Weights of a small GPT-style language model, trained from scratch on English Wikipedia.
Size: 8 layers, width 512, 8 heads of 64, MLP 1344 SwiGLU, vocabulary 8432, 33.6M parameters.
Training: 319M tokens, 9726 steps.
Each number is 128 + 24 x the weight over the matrix's rms, rounded and kept within 0 to 255. Layers, rows and columns count from 0. Numbers have three digits each.

# v: layer 5 attention value, 512x512, rms 0.0566, rows 365-383, columns 384-511
# o: layer 5 attention output (transposed), 512x512, rms 0.0733, rows 365-383, columns 384-511
# q: layer 5 attention query, 512x512, rms 0.0523, rows 384-417, columns 384-511
# k: layer 5 attention key, 512x512, rms 0.053, rows 384-416, columns 384-511
v365:116166161157117120129122130105125153154069132173142156101157147130117126166125136130134091182112171100111107124097138143163203118133127124101157104159113124082069102114125101163135138165112116161138166093111134103120131113088139121128131078141140143130131127157144141136126119172126126161119139098152149117090101152147111118113171100140139135119104139103123183138127152143117109143121
o365:142115105105144111082161122165133128132132105111159097106136163115171134113136120146126137155154133115148142123153098101126076184134102138133113169129104141122128112149147136102138149096102096109139110150118103081151118130134101125130077185135091127139094137145122110145133127126111148179112152190116166154137105119130141170125060105128137128107143142126111140136110132162131122135157
v366:132064133151114125110082139121158123128133129092113044135106122147184123151149106124151177162159129120117138119139115125168135120098100108150147107157143122152139150155150114134124171129106127131104114122154101117106105103109129119117152090104157095154162128140166148138090114090136174145125119137124154139102172137127136113112147087134159126153173106081124131139159099060121131150111
o366:129144142110154144159133140152112141108149150130080134121105140113099135117150146132113101084176097097121131173147123156054162054148082144108144145130121151182126130126141102153114120128158159140138084104090124129153122163124132120114117152148093127144128120116108068095115112150072166171138095091135143134111075120152124140088111164121070127112115082136154090088105179131146125101123
v367:141156120158128149153118117151133171141138188136133131137170099146087144126124128120138121179119175109093111164078134116136145163127131118131115162093170128102146119123104101089116126076191110116134094147150126136118103087123129132087172096109128112162117129110113122124148112127102141139143118170097149088129179134176100170148137151121176103109129091090152109105152142120123150116114
o367:088143140164055153130126129085128159111136137127117104123138156140148097133113135120149133140147106160107175158128161128126111104148086149133098110143083099128135138136135153158098118089110118137105120106125103142138160141109127139125112125108116119095161099110141100111120114093099178138098145096096131110102122121150133120133162122119136160098150128123057089172155121091123087151170
v368:141147144146199164120094083105168169166143115138137175117147090130084100073131111129149143072149146122109139091098102102151142168130117140152181106130125133132174141122120101172109132120110136135140096096100111111134119115144134107135126135132166149121152129129118125156138128097106134097112121105122124083171149102127088130115143152165094155135159156141126130098116125125133120137181
o368:102159176156133121062083116120124148148089101113117087169123113095172117131108096146194162121116184120111118158182135072085108119159132076139129104107138105097095129127093122103099138116122162153102148128128133154143155142135121099142121127145129113102136130136158137127116131125123144146136126139126146180136109128135153126098073139156156107133095139096122110120143165100149066148112
v369:164119114138140157075201101149114124091095130133122124097106120105161161128153140138139144139162155118125132138147141137120140119140127156155082100119144142159084099097088099149154107156155116139150111166152137091095085158093139130116167122088106111133143122113134154132103099093103116144125119152143137117143152158100087160118160152130173141102118115141130127131106095165087150119102
o369:141124147110134115180094102134102114120126108123156197172123116130126122147111128088110132125089099164137131148145168123124156126142132160139162097165118099099136172135129190117104153101139194148130127176134155153142183115094137140126126131117082081151168125136129109137127135120165139145117158091106132141147094146140103171151117120113101113137051110174131149161147102150127124115154
v370:125170180111140129114158152096150134121117161128114175102133139180138143102104127130123097122132138126103112108149095131103109162125130132132099130129113130167104118122140157156116145133162137111170106115138101149128093124142129106152131099138135134143137081114134155165146142100134087110136105095129145083077117111085151172168118141152154124144132119075159109087106157139144124062126
o370:097144118107092138139109158115092141114124158121123119151126127129090121179162132148118135092156110113196086075121137117103064143132146128102120111151123099153153084088159104136143126104102119136075111136088132130152109108135122115107142158113124139120132108149151096125096060158132123173090113108111109158156151069103129128169134147086145116160164098130170119145130142149102109150136
v371:130097120152127150188084139157108146120117112151134107103154124156128119075150096153119130112128131125075163087181129142123103106122116147170137126091139115125101185168074126128131148132096101147124144108138142153130125151116132124111103190150113157157165155158113130147155135145119157109131111116107107137071126147177148151097148162136131177108126116126112078152133130128124149160152
o371:110174157140141114102096170161139154191113125109123106111144122167135158134144131151121161118103101155098151133086127122143126111110116094150128140145123135139156197139143160096141154142137173152118100137114140087143099120129101145134139134101099136163145127135117138146130129110128134123098138163105132134114131141084114112165156115126181064100091129120097100114091108105128149124139
v372:099147116146152138116139142152097100085168102106123113147104101132120110127114087143087108126148105119124115113127121167146131148118145148161157114114130173128098164162090117105123154141088110135117079104150074127178149125146123109184099121121131143106141109091123146109106151108061103168120155085126145123082102110147140163146143134133068137111106130117111125177073126125121153122100
o372:107122125140136110136079096113125125178140119145128119078126135082110100070169147121099128122119162102183112129104136127142144105123112095112109130107163136128136120127131142112121127124118126135190170118109107142133139122146166141134067134105108122141113131112156108109103117129121146130136115109133133127095153157134155128121108156144139125156142152125132139107129154086120120151103
v373:110131118119141119109120183152153145112122121093136097115149143126153129154125130145182129064118126124159182133099115097133134108125123155097114107115145141128125168146162104131103128090107138115107158097083141084127123129124103133090095140128090140099072125129084142197133134146136089090127136098125102091118154162118178169144116160141137130126155142085140099167155148118120093099146
o373:102104122112115125155141124093135115173128117159149123151123113181133149122183162105091111187107139106117095076174150116120126161130123141121102126137124117181087111128143126167096105159125130155157121164114082112126159125129154114140137144131149095114185147138146133099113132093123158088155115144153094143145136166173132115176108070123189151090063113173154104077130138105165092118125
v374:077105062143160128154108156093105132145120135101125135091140161104140155123159151107083143152135123101142122147123157120155118097122126132118130119126097165128194134127081120084181122141090185135122108124129066120170120144202141139114116113067154135134112070132144114156072148119080143167110102137123115100087140098106140115126137125128087115132081061129156120084171179189131095114147
o374:164079166135091145127165077125125103130119122149091121151131116115141137137155183120110108102153171140106148076151098113150111126154120108135132112124136084093103130125137130141107132144147117122119083109164125110150122092121117138135140106152098145104129182162091134107154092112135137156168167120129119156125123144137079163127148126108175110109127109149131151141075124155102139185118
v375:125163132115136142103130135103129107120167139115114100167139150110174197136090144138133084164145146142140155080113104145159106109099113119141143125099114135145087176137122087121085161119120109131132140129097092159106132085140189102096122123140183169092109140148171150115133096117136102162108137134118143105109104090114121178115138168157086070138096080124098117134104125115147072099134
o375:102132101112135117106137112135164124170085131162131140118131110169115131135086121098150158128125148173142126122124102091120129118108125151133103094130118099138127100147135129113162108124119147102122113117125100150169146168121203129141106157112083125109154119135111117130161092115114093101137122111148138116141097113102094147101171145100106134147154146126149117169126106131147137115145
v376:088122140162139109092118148109161124077126162122193117124090145140122158075160127131175120114153096112145137141113120164132082116119135127150164133102120100120113155103116124159133168094101139091102120119164124128113113097097148110121122108097133165187131119104152127114153125093171150117145118157118143100142116111128151090132097119122083141114139142118163149106134107130149125046143
o376:074149128143143132116110117117128118168151138155145151141092135131138148101122102133095147162091115134163178134137120147111150095148121128119148148166140106121115136069108110129149124122150110117132136167118170102134133125073176101100111156123080087156143067125130103172102123153104158133176137115137122130124131114084136083157118125153133110119144138142107118128109121138143113108100
v377:107105098171132113110161093105160167130132110162145106079121108102109166145126131098136142153144132155116104128054109178117067092118140124096133119134158102132137163157102103130140142110133108129122147170130131091129066083149111159100109143122092120167121125071124150146190116130140125169101143136145099113156108135173118137096100094108103138139132169106126109134087125145117091125141
o377:142128130153126108141125152075128135094112133124119114074125134128148119117110106154144177121082145080118169144189142104124141151138137134128145147121111119108096135100106151129137177149143137161134136126141099170157141137120151126157119133139117131142153122133123134142117141129096160108127102120127134146121135106078095148116124139137135099125131116107108143121098114155160179118115
v378:132079171099185148098111141167150156135124144164126121131115133123114080116133107121192100143129126162158140121085153133135119155107111083088106135133170122131148133158145144132098105122167137137141129141189112095154110141136116078146135122128118114152151119134111140156121141132147117131153106124107162149144115144123172109124112185118159082106188128144134130112162144126132151155134
o378:105170122141106160123155156150106133116109115085120132151139132151153138131169132157064104175144139062136068177125118102122095125137118134148154126108111101151161157140125108158178140136145131146117083089123143151137160134149075130141130135118113117151186159142134136138136091096177099117111133131117120165117102140121145103107178066135143113176106151084117097164143171139086119095116
v379:142091159138139152137125135092121114157085157146142115112143109118112120165122088135066152145106165137138133147143115130107145131111127125175125079115125107106134101176085117100181132148070074141142162093114126112149130115151137115133136152140151126137168166117148139142142139157096146162094151109088134093148071132136114095112129130173148094155134099083142133153115162112090160139112
o379:122139126127164109104130145126123115102132139091100156075125150133133151097121126116136107145096091126142112163097136119098130148114109089092150107114131167126136130123136117104084141141127155139155114147158147148114132120123095094150118122126150137103139130104106147125145062151152120105142130124123139148141156144124099195163138118097138156146141103144163155134101161129108136150189
v380:127127125089071151130066139147131156137140133095159133169091097147119163167059138160117117140116164129117141085085090116132161103108168155125157104152109091153094155152159159151118099145135111099124145132115130174130125112175123165113127124123128137116145122167145114137154131112153132128088116105140139090075137120127131111132128086151130140111105110109088117085129124151139153146109
o380:149128126117113120139150151157141121156154166101113140110146148127151140107128142124125083111128152071132124138147159127121133155123071142165093102131124152147165126142129114111163133138107087110134152092124150100142117161122094157101163166154083125110130140140116150137100110127129098085159127122146179127142105136104130150193092146143116170152160127114116120157135137160101111131182
v381:074120136125153087148131133148119180135130144088140163151110161128170111108145149108063162148136113132064127121184147094119150069134100129126146124116127120153148106085150142129098118127165142126116178123097136122124130112113159155110136134133121124125128100120135158122120126158142108155108126110135159114127136108139104115112137145111158107114111137147151139154127115138109109087136
o381:144112120163153130117121137184138127172131129148120135105127139166058117136062128134169090124107090141118160136100112111122134129086139130096094145139146139118169162129131104130134116124147165132124128180153154124146127114129137114150135147138193145138127124106168115154118143114094153153118097128089122136100124117135159150117156146139101106170129065146106137183150106159141078135170
v382:143141129128120119114096131105130081131125102060138163106125132092187147121086150129134125146122152145122124090157134114141154102103121153149130149152148173105122158146113142156096132126181125079164161146078182087126098131120161097106135182166134153090134109133115131164122134122126147142151119141150112130158105193153191139187129120166156167141092101107145070116187140113120118169114
o382:077126128131091128117143149116128123087112114128129128136130108162118116119115134201097110140144145117115160121123127132118148099133175129192105148127133113104161109147129118147141119064119169116102103140114120093110124105081123107171149100120125123077149147104145163128107126112109080086139071136133156113140144123136130136113090186156144122133123143123132145163126092112099096170115
v383:170125179126152055115168158158125141145149115049158087079147100110158162095151113125130165135118162129181133076137139124138120127147130096105133121108127114149100119121129148113096112124123144103132131124141135117103147132142140115152148146074145103075128138117121101132140127103106104088085140081125092095155141121103154109146107178121123132113121136168154130171131177144168154123142
o383:090147133151152127135130129124148142161121118128141118146099133169126183147197142091145104130097155151143114108119118083137175178110089136120114116179105076140127088158126118106109130115135039130114136087100163151110111080136141112123169109107133123127154154134150119171156103144138137149162121101119123139107096137087138091125144085149164098123144111104140136140117127151107133131160
q384:111128094108135156166111127126156068113129144149183134158147162108177138110122115127125148146119138155175113152101115135126136133124126130124113096122140150120097106123138109089157117101115098146102124128119132122124135115102118090121108132144066137133116143138116090172092116115083168123151163118118127188125127182125166139153130129179128170117142138131080176115107135091087149125091
k384:124153133126149136164131142114110146138101156110105159100132106115164126126127108148169141108145093123104142120146117125130175121085096141118107147116120103143135140127103138125148130148134134153136158150133144101127130101108121142132144116113114127115151113107117117146097123116122132139162139116101137128116116095164109133120137132119147120139129146115130117152144146173138125118123
q385:076113118140138154126095121108146133185077105156131096110156134093169129121120092123139133102149098140122141134138120127134158122108102129118132106135132105140133127120110121130117129127138137160138100155130096146122144112117148131133083136130128141146112119113141117148152117096141129124146129138113108115134117128110149142130120129132122117121076088112120119198138108149106144157096
k385:119128103151133174158143129145117148142101137113148123162132112136121138151128113131151117102112113125162148115138164138125125141103161094151137124148130121130146133122109085135147135123114116130120130140123137079127184103099102152097149108137126105070153107087122127134124101171128122111128146100136126170143156154158132097103110087120113109109135112136153136144135120122107097143125
q386:167131126105157101139132123164150134134127161127105143111126158139109139130128137119117124110095132143132142100125114096143150142132169119116113129112117111134147128140149115167127142135148133128109103120140114133121133117135144109119103140114144132130124134133121134093123133140140147138125102147126124138137156113127113183149156130125100164096160129106135107127107123111115128140100
k386:124115134147125148130126101101115138134137105152108122126108103146119117107117125146128136146138143127108141148138113117122152134122147121134130126115130157152113135123123122136106134117137119107135105106170107141155109117147124110135134137112125136150113112134163187144143125118133120116142154138137145139163124142122112123133151116146124136155123125126112140134138147153135119127150
q387:123110141143117123109104139113136141120148152113129138134154099146153147121144111087108142163117104118170079153125097141140124130119086129152091173116135161109152103140132110110191123115118111126116110105123153121123133109122094117114150114127103130092104128124115129129115118154103146129112133143110117132115119127141145102134115128123135152170127120092104141108096128113107148114102
k387:118127147099134125167116127144146130119129153142144133115129083110124112162096134134121098090101116128112137096141130159144180118126120126140129087115109088140102120120121169132143160109121154138108107159128108120119142134131128161133162106125135114131157122127118148157126142114093146128132100149139147108119119148113110144130131151126150165112103116152131141109159151135108147142129
q388:110138104098125105150124123112136136133142098162133166147125105125112134110107133131118152131138129152103128140132143156139107080097151125106159131150147147138098141146087122127125114104130156147084135137114132107126128146120143106139109152111122109100094150148142134168114137098136115149181108093142127139176165108129147126146139156132116127128134171132115114117160150114120181151164
k388:114134141148134155157131151133120130111105142135137146135116070122144104117095144125136096113114127146107143117122137140109133102108113142117120122131113123108136102104147133114149123103068123152149133127120105099119153100129097141111145154093122154124146121130137104135086109105099130155118136121125156140161128120118147136147137121154146130155146149114147102134111136138142129160108
q389:123118093129154095148145152128118127142100079134129137134133149100133160152147155148112141104098146128118146110162171126126142124102134143104107122134156111125138136140127130108109117138096094148181102098134106139103162115118132142136091150144138151166115141137146167121188122136119131141138121147111138098150128113097150131161137117119156134135116120176160098155112127140123097138135
k389:122120121180114142126152107116124121136149087107145118129109136150099118139130121164143154129137138147092115140134108166123115151129134126108102143096190132120172140149168153143140149131147142157110127130119140174098117135135133126139133107085133133144152138150107125101133130124103075110078125121159106130083104157103130144091112122142128134119127152111117145098105102119112124141138
q390:124113122131111132155121153119136107095134169104145127131116114179136151090145148118135126123131118146121110117135139147104134118125095138126096123132147148143124120105131072099130149093131086130134147132157146111132096130121132133128129100130118160094092162135096107134095125128100150123164141105158120082138113105142140106094102161150130144196105118129143148069151160097120174118110
k390:094131125126140150156113123168137126161136137142159159118120109103125125152166108118107131104093142117100126125134127151135130137141144123122108135152105096130108108134130122125115116121130171145109135135115143112166177130111149128094122139142106130135116094094131116137122101118136120156148158109093138113148126122152134118125093151141154104101142100144149105146109160091127110119099
q391:103123136126133139167104141107118109126112093128114109150115111101155143107131111145120095134136130135125168153114137134100147126102115142110136123136167114153124157160108111088123114128102089122131126124165137126125150097094145145132111130163168156152140160137140181148131115133136119117093145135156110115100114157104203123158134159128134114134105129140155108129105149107125110151148
k391:109143144093103141118129138162127114114136153111098119116178150084133129140127082083109113138108105079181124148107141116097118104107108156126136111112136170111143132089133130136128099109129135138151142107103131122100159147109110150139149125137155155154161132118112102148137143159110142172102158118123114077126133113114140154098130130095138143150154135140160145098127124135149118147129
q392:126160131092140140158111117121109158118112158109128101102118107146131114109126123091144094104136113085117101133136092138120128159166082163123111135155116119123140121130111131152124088119149150086126131142118151084112080142114148120149134099110135121087113086140126117112137136079174094111067114098140118062121087122145104084121141122104083121176138136112178122112135181110131120124171
k392:126130127119116136123097132151157092106154172140153113095134122142147120090136130143124162148108105146142101123095122138144140076165146116102140135103106114131150137105115119159116144129114107118118140139146115104114115128155127108123135113124107082149115169146119124161125152095119121102145123133129145113101072118119133128105091120133127159120104128117123110135153165094131150151109
q393:151102120124099094116152162073130135112107147110105165174145112125099117109152164143089154149118129144085123103115101126162105111126135132118120145153127171108117138150125128134128120147120123192099154154144147153110113108114144124114145175188099153095123167141165140100138124106146151128157145135129121093166127118134126141194168129138136143133130162145127112133119087095140146139129
k393:113107140152159121134129139128141134123161138161124156128114130106140171123148121147118128112137123134116124164148138143136143123161155128154142118113101113128159118121132095144140120100106144108175136123136162075114184131117114132111129147185124123118122119152145137129144114118110152125127135137111122101165158143131128112133119141133122120113133111090147130131124177118112111148157
q394:143136113142141158108137090142157118100130154101125083124150136141114135146135115123123158150084113121124146159106111125137140139125174148126136106116102097101124127105137134171128102130133192126084130095129130137140123109116133125102113114079176146106111093120130114154116102124114146112132161119140137127132115104116096129092132122154099140109178097134091115141100119131108077115107
k394:147155117137138118100148127116115121126160131164119142137121110154152130127118137115108125134086106148108178124116100133148159124100121134090077107119090103110112147183106141169135127149108085139127101113172132119110141117156159141126122121121124130117161164181163138110111094100147128141122120131153139157130125146105147138161123125127122175123120131141115114130134142142092170121113
q395:117134114116140078169127156128156138117138105152126153110130164152166140110177146102142162127142131141125136152138113152135167143086122136148124137141108119152163162102130106119161144106122134103116132163141111159158123136074152095129154144112121116100115144138124131126106114132115152132095147120140129146133117151101152167168098153164169134143170130162099104123084086140102167112105
k395:135126145118123152147145125114140149182120129113124091157161105148099119146138125129120156125123141106122095112125132072130139100153087116128104110114126108163175097169132107121128146104097120146120136110151139129145172114142142172106155150153096086110132109082190134143101115090124120166147121146114148131161111161140112098146116103076138174092124129134154110139114121138131128122147
q396:129105114122132125148126113130120118123090113138122124139125168125154131157169122122125125109116118143129129125153109144101106153135123152112130104132091129125124124059163121153094130117139161153126136158097104135157122137082171155138146137143113083136195106138128121092134094103173145138081131133118122142084117131132085140172101124112103111121146131152124118174126088151142163101109
k396:118142139094115144111116116136152119133132152128106135132109096121126145125127112164118117121125119140149137130142151119143153091107152126134161124082141130098127143123081115134166158109124112075120153136128136093109155112109110137076134125154122117100122103126132111139125107144147155144173114088130111127125135098122088131144121114120180125101137129121110133184117129129159145116129
q397:122099162114159158148125105108099159138117156128111102130089109158167078126140112093134143098139118136165099158115116138099130159138107136111089122099097150143119096171138100096132169088160124155102156143184121140157120147123143088151171128170118120104103186123097155127141087099129144119151188134115131108155107149111132122122117118109091144149132140097143180122142134113111151127109
k397:157129086173146166112089154153128144150121117148126132127110096119116104084138146102121118118102092129095128126129122155148133100095131142148092098128126091096127138104139149145131107147086097134108150145124147131092117072140103167094135139133140137086146137104161094105130093143090143132147124123112151113149135127146158105091123164143150095125094113116156078145119146120110150098100
q398:130126124113139110131146108142141112167174118135163129095148128104125106098081092138137110100148106131125139126119139118128131136115124119127135163137124119138111111121118133134118118114156118100134134124134109129153120095133071153069127115108113098118161077118159137124156120160137131120130164135109177139124120138146178114149151104095084149093112170146145095093150178079167120166142
k398:151129149182105162113177143061145142099123103081071122127094166174101128137102152135151107132143177150169140119119130078127096166121175085151163154110165189116079115132170152149090132089114113138120122106147125133126074116106161142181086102166111113134132127121168138138154125152131079128097099155147131149116112139159133151141152129145136111113062124124127186107120105103132087160111
q399:133133114133159115156119130138111118135102081164145109138107148094131099159163152110096139109151109123137131115119124118092117145140110156127158112135102120113133133134137102107132150116140111131166168105090149111123108160055100112142101117129160127134161096135059090105149152121147130145085084104110111141111118156092106140114146081100128109100161127130143097165111110160132114125144
k399:101109118098141109152148084106139122129097140145133122123120126118150123152105116130152153128127098168140102096136088122115141102101099136161143105134105140110148139141153133124137142173160128088123170134118137151107128127126111115116138142107113092148132122118103127128149151113117147141119125128144115122183134129156124164131132117134105147151153123131147110118132127146112115114123
q400:139133148183136128107119146070111125076175100089114162104148100119100125115156130103137150188138103132104135148134155101131112065154123146136193137140158151119124121154083169138121081167107100163191154115136164124113147114130097141146086109092108160134152147131134136153133189126130128144167110114185105118098117124148146096132112144138159118094110115135135104165077127124139157118127
k400:073112135117145116132101121122114097122084097102139079134085168111126169130146174074101123141173164060153118120084145115113119166174099086171160160135123180143112119069086131130034128137152121087127116081105154121124103135106094167122096107107126104144169087134122072130124152109075098136063093124154122156083078087128150128163123137115134087124121128162180143051096127107156124115148
q401:131127103143140156106174115151092148124126089170147134111139148137131111162127089100098120130144134104136157141133136156099122098111131133127167119119108108145132098102119161113133112090145137092126175122110142090124141120096119134150152137138117128172112126117083159129156162108163141102088149122133171154186109133124120098162103130132126109115134104119101134118123129146151108146109
k401:095156137089108149116128139105132130133141163131098154132155097149128125126132108123141130138115120140125154125118164147172136141077131097120082115142143164108132138123140145168143161101127158109125135116151116119144100177129164113167151149149144168109106171099147102106142124119108139114102146117150137139129140114141113134170113101128138147130135059091123067138156142147143154102129
q402:126142142170164162155099115147103109119120106127154157112074112141116126138133095093122166140101091154159137154106154140096174155141129171137105128114117139056108114121139140132147092107144105050134106152148121108148152114122118089139149112127124092114134139112116125124127141092086153136118136106142097102109149135145098124099106109103119129109119147130121128128118112162122117125180
k402:146116191120128114144127137109124106111130166104145125145133179119107130077157110152131142119114128161094164107095144108150142120119156112129131158116123091140130122111116129140100156149167123139121115119125138131151130155138162105127163145166073132115171135128116119154121133109161157139114134119103148114120152149089125134173140148084151108116142120138163124126119087091154145129110
q403:121116150187107127168100124158122148148139095133057118112123156165123140140117114152144117106156119131150126136146132126142138209156116158131099151149127093168120133092166105132107141151104149106101108141083150135126098101096106163140096131102123155106111171153127146148121147097117080114103149154160139148165123082116104152105116152134143144131153119110170132149130094123151135148124
k403:134111161098142083137141080116118109123177144138151119093106160151157109113147096114133113101113136149111087115136113126105159106106138152156126172136116149135136121099120127144138131137128106138139168153143139120135141189115144106160100120131135130148158104091108120151142138140137108123129156135118110121124151131071131151155072124104138065139140120139136162146127206114093108159123
q404:144131173101137121145114144183102144171089144112138086146090120128096077110091120145142156128171111125103147106139105153104122103150140112117138153151116129134116133090109152138178126182158099142118134113114135163144123099147121137113156117147172109146126136110140149093118122137087129077122138147140121089122134130154149094143107132119164165113139165112124150152168142120145115108100
k404:129151143140173112087118104099112168103168120115151160127144134112147123120142151137109119154158147108132132165131140130101094127192118115101132107146153147129103147091103131083147127108125110135135115122110156123122111117081132128167097113101132146105154059146153140181128133133140127092190097124157117157136178072163173128091152150141134114083121101156134126157160145093102079094087
q405:134143110129122116105132100182088110108152109109115153119163129101111123108100160137109147129143124112116115127103115181151135104139092138122134132106129102088128159130092128144120090123109142114169129124103143148083173100114110187078082098137119105113160114123123144150144142182139171157163124135107116099067122146133148094142140141137126115104108112142116120089096114134143125125146
k405:202113098137147123089132107100117114127127142192141091151129121122165104148087145159126096147134130144137171127122124103138142121131134167068153125143096116158143122090070082120163123148142155107131133118145101157109111146154164166141119054107128135085064138096163146170104105138145183124149144113171135149144095120111114109134142098110114145123119134080110124160111183138122105118095
q406:163135140136099119135162141109137105169110126115118121150115069125120142122107116157131147138147089151167131172136156136164104144153129089102125133149122139166144117182132092130094105154119062106160104085123139147102128078171064138128138186113145155134094132156114117088145125179121094129099134155130127127141074142152150153186171125149168182125146159151153087126124129101149104125155
k406:108115117148154111155097155082110110118117119080133139113157160120168108162087126127089140103137148132161118141100106068146130185152152124177185143123142135171107136120173175124152119178116123187160111123084164143158152132132146139146087128138158118136130108109068140115135144128105127132105111146135160081117125130144130136124140117076136079138121147178135189149156117107138098155132
q407:127156131164195121089137128110176121136118119157128121144126143147119113139157116118117122116146102121148144116118156147142148101112134139109101136135119116106098143133105132150172090123153101126093170090118127124115099155089124110113151093136120136187161140118121089121120121160145151151126117126183169150117119123106124088122114142143142101111136051124109219152079102143101077131127
k407:120105107131141146103101120152143070114136148132144144146112008121148122125095148121122156121055116123106129164159131155106154115132080130088093089148115101124149145211084110152119105100089104126156095094126196156086183086131146152106129171148140111129119132146159126096078145092133119132135158122105125093121146125159082098167110101105168074107115148101153119154140126125121111140102
q408:160148114119141153082127148129088151146082157110118126092154183064116138139079092100104107117115155124119133116133167139097152098109125118110173167136105141103121149163118151093135146119126089139155155108119119107127078095115156122128085092171076152145106124084044152124158118129105156129125096099100148112154092098141166127148151111164157106119144112130141135165127136109155145124139
k408:140141122059118121106154125139127126136129130149093097116104093138119171137142164126148120131154119161120170128140109126162157087135130097136077120139134119132126138150055134124135078144156116137122095121125132081134144162142180130109125132146168135146095141127137118174176121119138131151146086123142128080120161118187144118162114111152128130121186139140088136140147135154130112163078
q409:117101146145160109108115134122134139152095133138131135126149135119090123147105150112107146126106164082112097100101166126122089135118127130127156156131136128119113089133155140111090139105110111113123104106168097148147141135150084126115116089159095131132141093118110119151137159106126134146154119109073133124155097176102155117156151135109089082119139120130111157097114109106121138098150
k409:155118110158154098086142126159142143180157147131132103147122137082196149132100148147114096119117174152122177101137139136119124112110114131129125125119135080158102150095142112099126136117071135131118115126096108142154176119133118074109122191092107118139126113158124125101106136097152132126144152147061150135126123214129085125126106149109126172160120108077126100107143123145094120144166
q410:146126049185145078061149148148113137175178143124114115151133134138152097140144146092093111113116180118146136134076086171128160117115133154119067127126117118117114138173167103115125132102115130097109118185129143155118122146096162120132107106119112114152180131147126130136109116102104174121098161129132124133075148124163121138149114153139111161135112118169101171135144132104085160137151
k410:137148089140149223109115117139196138142175106159088124126139077148116102105156134109173104132100143125143151150091150120157161107187153130096095074111146098099137125126123149154099107148139118116119126150145103116105181113138168092162083138169118164128145155134073150162125095081119151144161119069076112165136131140160118160137052164132091136138165142093096103151150167090140164146123
q411:122138124144133139138119112163147113131160132136171149140140138111176135156094148102160126102100150149130182123075120139127139106161099123085110103123123105143147180124150118094132114102128069155114157133130113102158099100108142102130132134076139150161137173130119108148128096141132163117148185124163112135116135139109111146144140104142102106106123132116146152191101104144137131151155
k411:169127134146130148126046139143119117147123131130131100141106099136092139119169124177128138135133146128077139133134118103198125148118117122134141107107155135125115177157126099127123125149114142090186139135104146070133103105132115125113139156152118114114101126157118112206135106132097118114113105184097112131102147107131146137127130133141137091103127114116134123168132132107047140098130
q412:121179107114140083123094133115149115111119130134139177140120091134127121144112146122131076151161144140124146091113125165113155138103130102117146131156127119132125142175150114104163110118093138102074096129132136136172079058154155082124130131132170132076123143110149140128138146111138153153147121132106112153124086179164099114177142098138134132115153135176151121092091132164136175148151
k412:137052108135145146148105069098124130169141133146092100153110101134099111171125059122157143140130115152144126112099136104124132174183121157142181135094116175118123125159117115131136121138109122127163103121127120166096143131128123098150126150103154132143162131136119142138141121092160118057104175127096095147140155129140122111139153113094125150089160133095119148136111094138138067088107
q413:097127129118109130130104101126102155149104143120166118182149140165106130120105134121108099138116142142191148124152084143091165091150127150166136146154132126131097127123124148148111164102107126130160108107072118106115123118085095145087134114121170101108158121153129146145146085145111136145091139154110129170191136117136111112158156110125129150136116126124145144162157145112079129114108
k413:149123127132094141059082124163146127142129144112168141117134143141127132157123130102107145159085139147173125155142152160144117106137133153100132120073112094159136142151147094128121182130154139141134140131074140103148136172144118093122177146137110130111154144080116132179156083146154095087139144154134098170124114102139153121141102091124097136146145087141133111085163102121166149096121
q414:126144113085157119092129110147136105189102139097146094166121192102144121102123132148128138123133143134094168185137127115111189115141128100091149123147123163144103135103160137101170105103132138113126094176123112143152132084169165146150144171107139177145073133107160110079145084127151144150112149118114137140144114125127126091137164086101117123095132136136134142128197117135125125089106
k414:154134129101132148115184170189142115150088118109112175134105104134118196157132095174078140092115127117068143165091111142104156177150122129115076116155152118172159111105135132082130140166095181135110085139115120101141145065117138164097116126120162118139175126124112141135140114130133144162124141153156126097132085077117128121154167149157128128129173091109111135158131126149166152104075
q415:128122125112119142082132151130130149162101076103101117129115151158114099122101087113116119103112142097134136148161174167112118144108151148162116168174131085137091144167159094131080110150118150142148155147109136159153116100152155151122080135108101136123136120121110136131109140113128106145113084159132106111122117149131158137160134140099133095107138145155121147131128107101142185090134
k415:132055117095158159158090151103104116112120136146151133107130098089118116145118138101145175149085119112115138100167164179104177114145087175173150104116061074087135175128114140102099104149171083153157141132126134160128171085137093104075160208135101122159159110107199084101133153088088152147159141107075161141163125133115134113081065124103132085192140130136167143212123134123087129150085
q416:114123052157121118101121134143119109098185130169163139097185140141114083162141130093110167105096134165140132115109145127113192136113083130133142067089124125090145162152130130142117091143135044111088178104130140111156158110130130111127151115150121124127132118099077146143106186126108145150169161072114166155158174105091095153092126132133110130114132070103135113162097124152119110134116
k416:131148151122104118121138130125190136096141108131084157161144067116100162123137139150115110135151101141170136122127111148154147167143110161176096104109075090126101106143117147116138155161165099098102098150136128155096163100172151106140142137128151114143083113157125108139134129113152146155148144099100168169171130148136115126085127105130115115099135098116123138121178183150091106098113
q417:107133074138124122135074127163126113139146184137154109094115130161120124158106122109124114125084114107116173158173192130117095161143139103110145121122134096113110119119143123159152122117108121115137153110175075121140146101144141133125120115118104162160133079096115118063101074166105147118102112119084135113114076125167106121109136136178161120133099095162112127129154114131125131102113